From a checkpoint of a small transformer trained on Wikipedia.
Size: 9 layers, width 192, 6 heads of 32, MLP 768 tanh GELU, vocabulary 4096, 4.99M parameters.
Each number is 128 + 24 x the weight over its row's rms, rounded and kept within 0 to 255. Layers, rows and columns count from 0. Numbers have three digits each. The size before them is the row's rms in percent of the matrix's.

# down: layer 5 MLP down (transposed), 768x192, rms 0.104, rows 124-223, columns 0-63
# up: layer 5 MLP up, 768x192, rms 0.109, rows 125-224, columns 0-63
down124 062:111094171134149113108135147097146146081124151135172114112142137115134114109115119094099173132130165121089124093089167127137093123113065089137127136094093125194119104136093137102112198137134090
up125 111:109112118112103131180172128153121156173131129121142190130084164141153139142123144156111113138142148125149103136121099142109110163115124149124150120115127133128123141101107103165096152140134195
down125 105:157091133118131138137129135161169107132100127109147097076091128138150114050106148183092128109131131131141109106123077130124098158144124107154155138139147150144143153117168085155105121144143138
up126 119:160120125116139119132120112162144094093090115136094159141122114141128093122078109134133130129148102111160142126132103131131161153129153131117140167126112129068152126113162114140096146132153177
down126 111:128114156138125154130090139119076119120109120106194142173145127138191110117163119151153100121116143115125119075111164105109120122078102095113118117133113117134106093185089139104106138118148141
up127 102:091116122123091103126161130177156121110110120136100118082123144077144138168123093133126119102151119126176154128148139146104141105137141128121132123089134073086117102137124089132096107110132177
down127 108:116097158150152092133158126150099139139153078097166134147116152129097137105116120133157118149112141154174088148122128152122158155102117144089078119108099166139142120080091176116161127144169127
up128 112:149109137127142113107123118121116128111134133133110121135164076126115172157113083163153128124120131115126146125135120135075177132123137133110150156120120144073125126114131110119157118086117093
down128 111:125110137107122132092098145081167091102124123173153129137153134119121141181158143113139120113141129101110120111085128087154133141133080142130132131140149169141099126136128151086125113060117062
up129 105:121152077135091122166103115156132118121111119158146124134112148122113159140147103094126148110120141151155109146139153143106117108139133102112138153121132087138114129172141146159095132082132126
down129 098:121104172143155128144163118157138149150150102099123143116062111110116114155124137152117088083131145139147139144156142127156126094117123174143119110148132212128129152089113134115156094136136160
up130 106:156120120198134121142113154149084099109099173146126178118138131124192115141171130117148149119141142133105176123157153146107168072107136157092096119109144104127134099141127135176121106094114159
down130 108:114165106123107091116094104121140146135138125105147155133114109135104134119124159090110143149130128134085130131106146125142129129119061077112162154119102099132151121126080126158112141117141130
up131 094:138131125123126098184124168133128118094105152153085106119092114129161188135131114144169140073152141123128122121122101147125140142146133136122115099096119142140137096110126109166114133117128152
down131 095:155122142093141080160111154130087123111142157175106116130139137113143167134140108129177132092122120125145107152106140112130140140171098113131092143159151126107135112105090147137134123069128127
up132 101:159128158088118141134109170127117121100080106157118137175077109173140129090121100111143149116113113130167141119122171102140130141113110131149107108146170155109158114169132108152121119109108155
down132 098:105137085124137131084139100151105125154158128152168107124161113125142137117097119102142155094101103114108129104114098120159179158118126125139126106131096113100079126110133169159122111107122117
up133 084:109123152100132145121166146121110170097091115138071100098103086130093135116112063121144109132149150126114111144148143116092111107129129159108111126107136086161142137116125127127104092099124176
down133 081:123161146133181129130110108112142155093129110098154141140137118118136119161140148121111153138134140117122168119127147116150127097130095146132155108131118130137110111095117132115128138142160062
up134 109:119099098128167120163147148172136106068129114135099113156136116133138118177125103152151123107134127131172127140111139161095109115148138140154123165122136123159114155141136142171100193113124184
down134 133:134093098114102145140129121101137124111131118183119110177107121137130120106116124193144168116110130131123093078084145162088122125092087124096115140145126112123152091155160084109115145145137132
up135 088:128129140134168135131165120095127148128108127134103153111100117144139120104147147171185164090148173125097125114153135110140143146092136157108121103148154111103097087097097139148098135114118154
down135 086:097150109139131120103186158100141113093119095141144147110106102110116164090163136162131130118116113157125134105145114103128160131133150168140150110117123127120135092103126123101144128091084147
up136 090:159149167144143146147104117118170120111129138124116076101152144080116142135124112096133174123137158128160114141137118049119151121148150111130107120166192097112134108083125114131161098107181119
down136 091:120131129126103171101153105148099099152110113193115160122179124149150135161132153099110149096104118153121118102119150183154137143158136177115120121155107070143089111155107062115103148126131096
up137 102:134112124182105111135119101152089161129144121155138161170138116122124125126115132128150152078126185120128118107120136150096098088130142112110122158113110149130091143149137150167102083130098106
down137 095:124135154102149092156139122140109095122104182106104120168136132124091126087126154118147159098115145124133176123138105141146161161129156136105103078111126111148130131072123107090073141165120137
up138 101:103143135142125118157154138153117124151123177141138145157136111122117154154128116148135150130142139118139117156079160130105127108133135127140096098111115122128146151135119137139089121072174116
down138 099:133149140148133100153127105134121134127110136142117153141156104114100141165120178127113151116146136128141077142159149159121127106147104145132097169169130109108101117139137107134145107110124104
up139 096:117147119087126115099128112160139115135086129093144148105097161109126128133144114140119115165135162125139155133144159133125152153142162202152170099119141113124090120141125104140143126090119133
down139 105:138121097131122183101138134139124123149118091172131101118154103136155120133140126111176151130123127119124149134150112110116108096122163081139131152117127139178173153122103156129117122164122104
up140 113:131121107113105113169099086118138138105151159124099124114097137112147098087134137123138167151135111124134180128138085173118156095136175129120101135121122131129120085170134127122133119133144171
down140 109:150101167111077105126086141093134097143147133170105144117097155112100126149081134121172135133113159099095130133162115143136121146088156139117125119105106155100128149145140132177135094135136129
up141 079:171117101130137119151138150137124096136143118121141129170121124117110138193147070121130146118134157108143154093084143117148122117119123132130108155096129077105137130142132129108115085091155139
down141 064:156152138121159096084112130151150158080110118147125187081125162101100092113116141131128135157109146148135140151123146154144143118103096093152150088169103125139111142109150159116167095129172132
up142 107:123130103136136091153157143153143130140113123129157160110153154118086136139102125173109146108141096133132113130131100132117127164150134132075148105141137088084147148104092155122124147110189124
down142 103:124134109167121138130116141101092107099123106145112127135077154142142117134114132079164165119135151160115176167168139132152126096157084146162104151105131096092136163095102121106153141115148083
up143 097:131113080142143132181131149143137130151123143122165152131145157164148127153153138147186155137133138133136114090114121145132109118091158163154109090131146125181147141120146142163146132118131177
down143 106:130123088091142156183132092159129138107108124147080133136155141138135122164136153163159083092156124090160105096107143147149154109099046137146139126125129139110151092112096082173084107098120163
up144 116:101116109103111109180161162180137127067139146187091103124110125149133121095096116153137099082127117145123128130094104142103144136152133128145132115123151127110105124127113106123145149102146120
down144 112:104123099136077152123136137158158130101136110116114154114158151130157113118095154169131102182128108150143143103107139091093153148125138156129151147174101107121123071160135116117138121095138149
up145 116:175102113123118131166102138134127147160115154162089126177211138117125131121123151135121120134139146154121124125099159147109124099121125167164044171109124134136141122119093114125078137139115147
down145 112:139145121092131168120142118137154115125122134120073131123133147146135102114066110139143122105113137124144132131116111110087129117121153079123159156125131156124129134138165125104136146166144091
up146 106:154120148145118101180129123159120149149119167169120170129128115152138120100176124121144115083141111125143105094138084123131099109116140122143088160100131139117137139140134095146114134159105176
down146 107:126156135065085088145184131120192133130153106136124154144132168137125143078155142176136112145126122139114114110105121155113123136135089099110122152085109153113125112139146123124155145124154097
up147 103:129129119118152125144086125104127147139153178128134152138186123145083154148163112156154144164134140123159123113127137124134163082149149146144088121110137096157161115145048091118105109122121127
down147 103:118141159140155133096123134143120099109139140127142134130136160133123140149102108090152106138119130130121132143155126139136154147085155137126148111168113111140144145106110132129149153156141127
up148 104:152134111138130105153137128108138147129102113107135105141142158115188157126148152085162139093109170150122079155149125114117080159181139107091133083124150129115139097080146125133130111145163109
down148 105:144113117167120119098123132132138110166097109163141095145100118117112077116104098104106134130122082132160117092117145155118128139158115108168121145095106147143161155128102134108152090148111111
up149 095:166129137102125125134166131097089151098103143137080152147142120184169137131111153121118159121150121115111128123131078146125133114094114159116121104071141152077137101072108092117140150116122193
down149 093:128165119142125123116160114099192129128145114093140141118130094112123175111146151125078178119116120120141145143144144094101092135128110133138140142145126192166107104101161116143124122098148096
up150 111:153095100102156144139150117163128149148168135128106103109177110102135182163124122134134116118126173125153113113132124159096162122114132151106040102119146156105138122132134129171096140141121124
down150 102:142107116123120146152147121118126102118092157154108118154117108173107142134127130165160151103126131141095126164158109102146152127103132097113143098153103111166133134118142151135098139137144086
up151 110:119137126168088125141140162131133111123152102167120130132118163158106099128127137151155111123131123143152143104180132146140170129146138179123085128118099128141159141159107144124157114100139123
down151 112:121161136103123153168162109097151130083145127077143106103110176103125134118185099135122162160113142161092124121096133129131114139085123135124147151111098079105094112100167148174165155145128130
up152 101:135109117147155111154122143138111146137148131128095147114144122111156115137129131141130122139154106119157135139120126141116137105185151141155095126123131122102160136116123097120139139136174165
down152 101:126109113110132126145135151116124089117097119144099119111145137108107108137107161092156105115099151144123166156107097112135135111157161115127123118102126149114109168125142137191111188119120124
up153 089:111112099118115156176096124140124104125141165168131111115177148171122113119130132147148136095126135116131113113129088114165111076157132132155075172103112133185141130146072124148116112145118168
down153 088:077118108134180141161117138152129080104095088141125144117118138117086117188151145147131131128124128120124125153124151176096153117124161211150117102155143089153134095151112152131152114109160110
up154 094:142149081122111117150130130154140154113131127149129173168119135135065142145120096109176125141118135131134120141127128147114113111127132102107102114081097126141143134128109127121100164109097150
down154 086:143127144115139146102135124140148130209101122095110142088133178121132082134144146171074118145128129125140137112125112132123157132149132158172129134168122119114148124162177130165153112131144147
up155 105:145135174134132096147115132125133118092105142157100093136159121136178182111144097133148171137118161171101127114147142130118120108105144157096086157091142148094102101105108106106139095148135139
down155 113:113128134170095145121081146112108130141152145148126108114098082121104135133126129134101085124110124126120115126125151097129130147113106093111117123074122117088103137121085148155148138171132099
up156 094:127105083185130127177142115190109145129113151158116106088140122113126117130194136133120113113134178146127139133118114147106117106167120116088153154121135077143087117175123138129106144130120121
down156 088:107129152103097158119115115105141085116156092192142126157073140120132171130110137093119132143115116135150165110164089124140122136136123114108105163112133140161158122153144124142136108142082095
up157 108:158125160203127081131128153142126141117101170143130124165144119127171094120127153124141101099127128122135119124125137131102107183152133129149124096149154127148120093120131116177119135126154143
down157 104:084145123102153117155133117120097113143121098097141097127124128137145149172096119158132142107099109116146150139116127189136064127141135108134128135097097109127105135061142089081138135177115098
up158 091:169111105138140154145113095139144089118127119142164097148186127113077112128155111153153124139138115134213108105130152104149107129122159167112118134150145095127119164126159109157113154132112153
down158 109:176115112120184106165156131136105102090116141160111145106158154132115127111109101153147161119091103154118127132159128171122116124136063126112100127116161127125138134108134112144132157126114123
up159 114:141136106106127122149110146103097150141139142118140140068120155108130115162161108120136183156142133135139131145150108185137125077144165168142085124136147116158105081150143142113091114174129125
down159 114:117096129172049068123152110109094109145131144148156119111120155145163130130110101150180072140118104128146103097132138122138113143099131117139106096117179118099139115165142113114150053128135187
up160 124:115106134119150147110112111155082112107112086109103112111113137133124125148084123084134136158133146126160143124108173161094148136125147192135145143145115148134081110146121145147090094130124134
down160 122:140097096133118145150134092112162125115124106111099120141185180141131127111123133117185108123136115106139123124112122148120096149122146096156105131130104141136117129139147117127111147117099095
up161 091:127121088119137101144145160163123115112116183113082137123152156151132122156107130106188144131132142129144117141176116126126152138091144181143077082106123101111147132106130130167111144151156183
down161 096:124158090090102091121112135130066119121136147139070115107175131151092111156134129122162126124182123076142093137095122102113138127117065113124099117088139140144153108094082110131108153156152151
up162 075:139111095143114125172126143133138139141126133160144138138132096168112097137086138133097125126147107127147158105104099101145146147146169101168106102153122151074172124143149121158122159124185124
down162 087:148095129131156093077131127140109125072144114127161154116124132108114135073108111094142115146098149136120177129120124184122106136134127136115133148131122156148130116131104145115164142132114135
up163 105:119132118120157160122102171160122150115089115126164097106134093162157137132135131107137176136120146115116141137146141139113132098123118158119107111145126153141140109101091149116107168105138134
down163 094:137112121101151143104162102143115169164142123152129129111104141114077116122168125174164126112135084127126117121147153080137103143140123096162109123120164118107158148144140144129136114059162148
up164 094:178134128138125105173099152150124085110111153136122161110168148154109102139146122121157182105141137134121176079107130113113160108111160155146119149120090140155138107134134127142114130101142131
down164 116:110135123097117137191108082144122128154151154153114138149133130161129098174137177112158126103154105065133114105104124064142139117141081143148121118134113148150126101126132127165115121123165124
up165 086:123119119188154134130119135100140136080153143117155140110138126084160108152132130126110120097139124141092096090083108141145117102137130167157119096146105143129081139140113110156124179170164135
down165 079:106127127128144125109126091161117130148148154100122152129072120139162081098124170136164157121150119105157136132119143163109155148097110110102129105185123166097099125098135096134129133090162111
up166 103:140126107132174109122132100128082114084145131127109144101122099118138140129130150098148152130148129105151136074161115156118145179149158128108139174154142153157118130111145097103145139120159118
down166 096:119176130153155113098152117118139113146127120116130145095126114133116165114140143112143092155138114139119168152111168109158150096140114138167145157159130081145138116115154118113149163189141096
up167 103:110120169162140099142153126086095105095118137181118164111138118080159156142136108124127130132147129135147111118136130137111126148166132120142151137148117088103151120148122105152142179160120126
down167 092:168097141103117152118133156139160102103177110108146116127126139121141121107089143138166151123122145128130139128133149097123177120113138142091111112150106152101122160118182164123103143126147125
up168 102:119124172147175096138168125154145127094115147118118161187125120117141192174123174122121136130125150125130119155063145094102116167152134159086130092137154131097109129143073112138102131127156160
down168 102:117137116148138102152090114160145130116114128118165112116157173125151128151107113154072156139102138134117128143132116117122078080110138076131115128073181136122136106110132110080124113159143134
up169 086:104117087116107107162102162158118130119129165139143115162147141163135100159182111137148132112138130150119103124135129141116147128126142176122087119132125136126150137111095137147078129115133151
down169 101:114145089108112103182152098160129117137122136130132110104136111139147081139169175132142121112156090093113107135136138138135155174119087143125128116089096116086123111115125091129123149076146123
up170 093:148145114141105112146163149138079093130113127127117122128119089159132158147181114092131135097124155131139141133136155127124156170142121094123130092110107117098111143143086124105100166087125130
down170 096:140140125091150150154157126125109098109133079104154155133171143173119119150118158146061154151104127162107134148137117088137105062116194124107114116092167145110103125157156154126091124161181135
up171 078:113150124106140105126149140136103148123111162132102120092134173093122137166120149093136136128182130093135134140134081128111142129124147163120124108097120100099154120073092064123139125107172190
down171 068:120106130125103136111102093122142124098133088118141131133157118115133112104122104124101082133146110120129141158130111140104132154127051139140175149145127159098138148151180132109151158106138130
up172 103:129129089108140133177122149139133108122112150132123155099153122141149114122159113125151166150122180147127141120117144177138161135096125142115084132138112120137153073129151102120086120058112156
down172 103:120117136139099153141144107070158095175146145112121101096142118088136157174148112171152130114124131112178129154110126100142137155138104123110120084084128114138136082147128143108163107132097138
up173 097:138111149137129113139107092166106055152101141170141092173185151152155127108106119107125172144121142131152124124176131120119154173091131109113163137132120126075054144174152124170126119128132131
down173 101:119148127160154102142134148109119159114128096120110153083102103149125129114169143151169114104126121119120106110108116110142146142159203124103145145104092156127143116105125123129144149159142169
up174 096:112145100097110135153174181159124135138109101128144183128111146093130173106144116161121170136115112128101120111102140135148160145107125110116126118108113112151107172169118168140093104099106126
down174 098:116119128160092096148139164090112124128117084121101116152131134090143090126162126159108076119119151129111145117127082142144128138121107124162093105094132091112130159119131137103116180165150143
up175 110:129165115107109085132142155138124109137134154108126199118125112106114147138149173140135109146156159146094154128158131119140129144135122158112101158131107144124114122100161134145112164100135107
down175 116:160124138110143147120080136106121103069089107153136078186159117135128129114130133128161144142117138132135090135099148092101124154136097131137150058137081065118129128186138134106097154103143079
up176 112:101131121126137138141106134132058077129151131105141168119120210122121111172120142114154145102115150127168153113150131118117112113105143117096129151110107087142151135126120156116085131125160158
down176 104:110069105106122165143112109113094126123095085105152123128138107147139131096167151125118136207112143145158093144151089114106118118145119120135128159139096152110114100169139139062115126166155113
up177 089:191150135121101145117100151116112107156156101129157112104173154124106150132123081132186107105117116119153123161134171114130113149112163124174113140070152094167113186123179121120166111147140112
down177 089:125140125138101087165137126161115108126121174141107175093129163130157151127128114138093159150154154120151131110156100119144127175140100135126098132130139128134117155113089113152086083122081167
up178 101:187124135146130106106107128092103153127132134096108140113112157121122142134150132148121145150148142129149127135153079113134131128128157151074101154159129155101085124119139110092153134126140128
down178 099:164140135135105148147082118108114111131108132111145130111113135137119092146147142118151128106125150133093167134121197126166130157127107100108148110131127115125193144141121082135105148160127107
up179 111:129159127137133071142140200156120131167144143115138169092143133100180154134141134093123132140124185113147121103084102119117094109133142122116113083091147129100113149099106152149131138075128167
down179 110:153108114094165148154165139147102117116164110120110122125154122148146122146128133125112153114119106126081124121110143133108152132121123151144141157133128094125166113088107122142175133094179120
up180 115:113123137101135138135166150166166116145152148111110170123131123109093136149101134149129106147140088140166147100118157143096179146161127148136122085089154140142148166153125134132108143102093113
down180 112:085147166153136128189109162068127127137111170124113122148116106129148117125125128108184161124112119122110175134141127135174114130154147152160171132100134105115138092096150136098130134151130143
up181 075:162155177132140106118106096140122130116135133154117102128138131077143122122175165151190137124142142125147121122110156136114098125164136124099169160139167091133096149083093115147157112082088111
down181 079:128136109156143142110089136116121128106106112071178138141130104143114183134143119121133132117093118106101155134129092101154123079155149116143124119156128128124118116145121120092168113130128090
up182 097:096113093119111113113150146169132131148180110125112137175108141120140177202147104123121119140123116135134111155108115170090113177137140120090137136092137095126147153130097115122109093157097133
down182 101:160119143163139085172115130097139083093133144132171159145156139077115161104137105132167142144095116121125120174102140148124092124116133161183143129135126147160122111107131131168161134103135133
up183 099:144109123129113094136142109146116144135138154141153150121166136126107111187098137143144112087132097133104091117150116171128114100140149150167097153092140138106105113136105146129105129150102163
down183 092:078110117106178144085190108125127152103175154099118124162164125137116116120085129123122114145120123112111119146148107174128071177142101123101082113131104132134118115132109133166091184145140093
up184 110:147121133118103107118171119123091107089074166141103127147097162106139113086142166149121099134125129148134145081158123221134169143152150168120129148134134116178117133140119113101113080147134066
down184 112:137144139134126127128150156090154120148150101133080129163138113150130131119125128116141095186121090122086102113160099153143094126130096108165125133140142122130084100093065133145143136148159071
up185 106:108105133145135140137112099141065158155155146147112137136171118166116155130120106141144150129126146120154131110127088158106129122116144120157146152132179147180121141117140110127109122169190108
down185 107:104130093141128133128112159131169131127123105101125151087125129141141100102158161145106130120122142166066155128114140109134126126110140127131140127104166119135087112109140127114122118124132119
up186 102:133139120106148108150123127149116151143148161131132134097178144124117137159101110082175144120122143112099145108118121108127102108139140125127098122110164125131164081114108110140132108146112137
down186 088:166139137119119137129134087147106083140113107160113107125131128109143146139135128123064096180125123136137140173096094103127172147146065123121108160105145143098132132146124129108163124082095135
up187 097:126118160121145152132164158105139126123123133141129139130136146100140150157114135117145124093122105108138101137152073149132112125167138113148119101172129191118157131102150113134122137145127130
down187 095:152180135098103095145150066165127107123085140167164098104067130123144096124158129122154155121127084115137134142134177128127171136143110126131141128126111124130131155129135158143081124090116097
up188 107:130125142123167098137147113108115126118127120099134102109133153119152137116129150127113134132142151103144131148114093133142179185093120149088096116150129156091115120083065094135121134123148152
down188 104:138139090118102126149135109122127145147070081136133127129124108146162119105082117112041139136089106130160124118125103106119153098105158107132140102127161120129174147151115165110141132145208121
up189 078:151129167114107122124134091154152117146127134108166172157158140104136151183163137134184113116122146124137068117138139147122096152134123111119135136087147090122099178116104106171151111122107136
down189 084:171127141160129094097156147142123152104146115123141178131152122113142146112155112100166142158077120160113108148126132157117093152114102091138142125147138098140093107094087165149122146121112126
up190 112:167150133129100143144116096162122155159145117127107102133178108092112117148130133157155140090144124118143154150144139148113122064166122135122123111117112140138098152127146101099120119126138136
down190 111:150142078103127125118159125110072085154149128117122112152140117145152132144090167188133151102123113121142091154104177100099155142158128122117119109148155105109081094087138153125143150106109090
up191 077:118138106118106074143153124162118121139128158133133139149140136161120182116143128110177136092166133094160091145157093134173096094121125138114112132111108106126116144125123144152125126132124132
down191 069:122201137113100110146122093134129178150175097135159130102113148121149131135100146147172100118098109106109108144144128131127144117112087133140133118144125106083117098145127117104173138103118141
up192 115:146127170126134145150162160149091102094134151138150131076110136118139110119126124145134102085137124107143133133110123125092112088163141116174120164088105093136149092150095121132106138096100175
down192 111:119127121125158144125157152122172133130121107115138132120127107100120130157109127137095152095115157121090153140106133123121179103064065146123117093140108154134152108154133093127145171088109151
up193 097:130129096139106138135135140147115163149085122135093167115168141132103125130139108198121126120126154137110136114125121141100133142105143136126095140105088080136131115164150158162099110111097123
down193 104:129130165126098076129089139112099117119161150109151136127086118122126116096161149089130129131122122125137160128138100107147144111113153114119127138132130137098139160142125100149141152153082112
up194 111:140130129125141108131131143164171137118129106126144177118130122119093159135172131136127154136136144133125137130092130126151090088108151137142114160143155115123051115122111127167106108152137126
down194 116:123143108153121113114113122123111126151128135150126176108105101167140125115142123098116185148120082142141114086161120144135112153139116114144136159147142078129117100125125132109117149141112157
up195 105:159109151111141104139154102088125155137154138110104162121120086121163110122116102180169166113138131121114121113153153154122133116131136094110126090134159123079128089085102159159108178109099167
down195 093:125150125134107113138182116102172145099135123127114134139120150146112160130137150149150134093127116141141121147134152101132150118118150108117131100110117184105160119097111149103164162093077132
up196 108:108103134158117128140162146105136110118154134133162170135147142141208116136140119085132145126129108120174111115104115150150122124122130143122109141127092153106147130154096090144126138133145162
down196 105:117166147114167107110116144126132108090143094136088105079153135127104178127132134136111142116129136130164103138138099109121137162115129148098123130132161134109145095100103157125127129133160090
up197 094:147130135122131087136117143145107116121123148152096143173171120159093142140109101103161162120125119116066137117149127147112125097135114093132105139090119156151187118129115128159131140105102147
down197 087:120166096104115136121145104122138152148143135112117141087121158123130074143100130106159120148146163117128131143108130141158179117111137207124153084143099116114133135097125117100120134126117146
up198 112:123131086167143110152137139129119106118136157119171159173109133146153111112144117110145141124130080136144106133119133108145102179117146142099080120181143101107112126152114122151099161142155156
down198 122:133149137063139143138129116098177125109145159136137153072114153163165167128114138153136153120129101131136120170129124137162123155155133147135169135188129154123127118109101105105137146119139088
up199 100:134121125115118119161122172104152133101107114110126121101151134142158164121134100151123142129133158101156131119142133125126157156130119122085126132182143124107136140109135100188115114105173146
down199 099:099150121143097120105137100135095132157141098161120100128152147130097121159155154143093103129133120142160112146136121183109106120115188159133130082080120127132129130093146115117154153107136131
up200 107:127134162110108118134102113128112115107103163146066109138132124109128127127141114137111118096155140132123155108136159126087186105133132179174135106110151094118095107100142089119063124096146113
down200 104:129162141158173109124125149107143139138155084138186118172124112123140099171187175119164121130127105146096106135102168142104137135123140123119082084149061089163087102117109084154067110124161132
up201 099:118140093137108115146131163158134100105133194147070114114158139100106142183125126113148124111147132104186154092144087126161126100135152128123111110096142119104154100134077085146116122132180147
down201 118:128148089119115109128130137157128146135120146141110090101142144146130118126193158160134109147162157130139124106152141083128128122116106147084132136137133109104119085106100120111118152165146138
up202 086:120126096155155138168086125140135117151120178187138124111135129088136140186180138144158152099143150126160126080126109104081136147127159129135137116133152104124129108143112115138123118107161149
down202 103:115169085113093149164129111140127139124123173135128110118142128140130097165152134135146111069178105040152090100119113121159170141118093118121115123131104153144144118106124107142128129135167123
up203 102:145110151148112099153124139163109141153099177114142131182121124126112139155138149156133123122107119136146133117126149098089158125120120119127111093117129131065129140128081117140143140096130108
down203 096:125144095136107125144096115108141129159132165166145142129113131164110142126147112134123159130123135141156109149111123140128119110101116069117096113104155121157099139155151109131168036174092128
up204 114:099146077140129140133149108187095111123116134120131151127144118118172123106125138122138118129130120119128130087129137122098115136110121119120117137117170089139106131134149155104138073114143138
down204 108:120148141144159131143141153104087110112119122120129130128101092154114113178145147132153127105133107135136119125143130089119121117135145147119165116119097111146127146107121149121135193156134153
up205 113:149127125140078095138170170130101145140125135109094152154131156077142137137177131136134110062139112127171094121095136131055090156141151111104135109122155104104148149113096166150106162134150138
down205 117:148166107095142131140112140131103081145113114148139123132116135139123146151124128133120148158111135115153113168130145144117172121131127127115170141165112079128113100074110140161117102107182139
up206 092:138119180159166130137138113117148130114142146098104103086196117150098174102148126109135096154147124127197147146115161069131095137123135130105129141117155094122145126087182104138130144126146153
down206 068:148122119147100147127141101132134137159151156149150166156095108149131099133146115124090163080142125127097085156118143169125151131102110134122079094150158136141121129118138164139125131132116150
up207 107:134141100116117084127120132150140125108154134154116128108164122116157137104163106138123133123131173169105157088109127142097137204143126149108132127101129077127092144151108151141097120099085117
down207 107:128119112115104167134117141116122102096124106140118102084164117148116116151124144151082159156142124141116118106110100140134070109132105106150126164186154085095133172185170106137090199093105170
up208 101:128124143148119118143139104125115078088130138179120129137157123133161132095114131123141142102114071134115057117115092155135100120133126126133117164117108128143170136145111128116137168122100159
down208 093:123107140089130101138138150128160154153084128087114103138107143128099115193184149163104103129152139135165161157160167096109166104077143124117125125124144114129108126181144105136133117121142092
up209 093:155108098120115132146115153126109107079134163100125148157152164152126143137199148106156161124134153139126092081122150126132132176100132157128146113105127113126144093120069136130117125093122182
down209 085:094141138113116077153135149075112096105158114127104115135128133118147163081099102116142139123147148130141157125122090114099112114112116138073125124125137183140124105125128143105129141110129107
up210 080:129087125127145119179103147100148160129123169104166129169084121147136174121142119110130125108126154122131088121113154128127140146107162128088118103126144143075143139128152115143156134106176146
down210 083:158111078150165059132181139116157121094131143157166164138130141097143161105066115142138114135102128139122129142136117144112084145124171141092121119166127173069114126134150157119133152161139108
up211 089:141157149131150061098130134127145136090119084143125103125085142071093176166132093122144142125127128142146109127160127109113107137137140157108135136126149123124119125100127119146154113105131131
down211 097:139096117129128156134123127177121100127123162137158170161134149168189106153134117152130144177116113138128129148113096167152125149129108137154076088147119115139114102169152122156114151156158176
up212 108:148122142132124102107128142136110115083151125143107081187105162130136107116106105128130111154148123141101114123172105161145155138112138143102135150188095147099137138106135129132164142163118112
down212 112:150101139106154121136135145167170119121089129139158115111123197137116088128125125119159141067124133145101146154097153157118093127113103147137147120151131090135145133101116111146070121102075153
up213 096:150140129125131137143084133112135117130128173129146151144156136128123102130136148143163121138148095124167175084133111095127144089166159158147108157112114162098182131125104110167124130118148203
down213 117:132133091095154128131118136106159177150121144116104114120106111126151148168150125169109145097092116112197118137164103135173113143177054172119170144113177152130113109141137136118172145113093147
up214 105:130141126142137070144117154145135111154136118115146182092122172090071121133112088179145087113117141139128128140151138166105116120146132143099127109139106120110127128147085133143104159130170132
down214 098:139067134139147149183110155132073130158137159120181115131108104156187108128140146128139143158145122112135106114097121128155167115139150139154093127129127173160129105093107107113139110134090085
up215 075:099113120117145142163143118150141125132114095168111085144118104126129162122153120150138112113146089126165091134112139108105094135125130106101104137119194098118139151177119091128118076127141141
down215 091:156114141140175084112132167115110094133133093120159125106147135124138141107095082094139138159123156149088166172137119156126092121117114120141122107158121136141104102132106131121135173142120118
up216 083:138138094149094142181122151110126114123095181142098113136163119096123104122130087155182164068158135126114104087101110125128134095109133132103127128122099112100091130132119133124115141130147135
down216 077:159136133156138107154110095103095151092106164146118143091151130169142102144151104137177138084144086072108103117118121122127117083127057114157084115120122167117117129123118149123152125117138173
up217 106:125155146139123106126145155116089120170127131129151110145128131161093155112159101125129171104126107107128094106145131162121147169102119115123128110111131082132127122137101129131113127105146124
down217 098:110119152140075112110060124137156105113099106129129129136161169113099120170152126088139116096160162117101149101091118128157117116097123121118119117092167106140143150143142113099109108128153097
up218 109:127138133159082117156160124144155048112132138134112092153116129133148129110139122129137141119133100139131114155096114097120194156154138116135128108148105156107094096131138109103090170170116160
down218 099:130114147113147198130140147132111130102093094152118129140119120099179095116162131122149139101131123146121147112144159091139136110092127109132069167116113107143130145157158119140149150100127114
up219 117:134131141122174109155161153110112145119086182146125180142113141121111107154097165183147096121144100127142142131135120134163136113131137152149098130142143149109138102141089067133091135124124182
down219 102:098122179147130149104141163121101139169137135157084099126108145149143124130146117119068139064131143132164119175123123133107119116103156160151133160130149106159127132106142121112109124135104169
up220 110:130123127109133137123135164154137114157140094156118163111181161124099174137117067176153178129112162141115145102130125118086079141080163133181118124094169138151090121143139152166110097121164142
down220 108:118137117152137136134157163125155141152133175134107121158076086107147130149142095102118151157135117111122159113126107140103109117146103112111105139134116124122133153132107097106141135158168184
up221 091:153116148147125125153139152118147097128115145117096117130131140110118138176169125083212159095134142141135074104155175158143108122111144135090104139112147078164129135125073152172126128146121170
down221 104:093146122103101118137164092106097093135120155127132148107170118116129139181114135147129099070133124085136055122085120113149116100145069117122160140110127138097132115114105147179159133131171142
up222 125:133142110161158108183145138154114142115140115108154123146122119109119130166132141128149152124141156114117093151123116120141111133102136122119137105152129122098059118105085114109150114116145127
down222 147:128137135133091117149116104129087106107149112161163142130144126129126127147108144145140140133132121117122118117161094156134135115159096137116085149187155075076101098156090134107142134052131109
up223 110:147127091127128139136124157163116140135115156153124183085164126145150125100126115137111153119132136134150114054132112157128138141092127159152132127101117121142113125147125129143067133123085151
down223 105:145149152114130111141082135156131153128147125127152141088160141131117154144149178133158100160127111110130083128143147165084128106096172115101154180120119135161137112110118133099143137108146141
up224 105:106105145161171097154139108114164129118143171133104140156087131128113141155131134145164106084135131117161121119144180119126115127098167150132105133114124107091125159112124129157124156162166119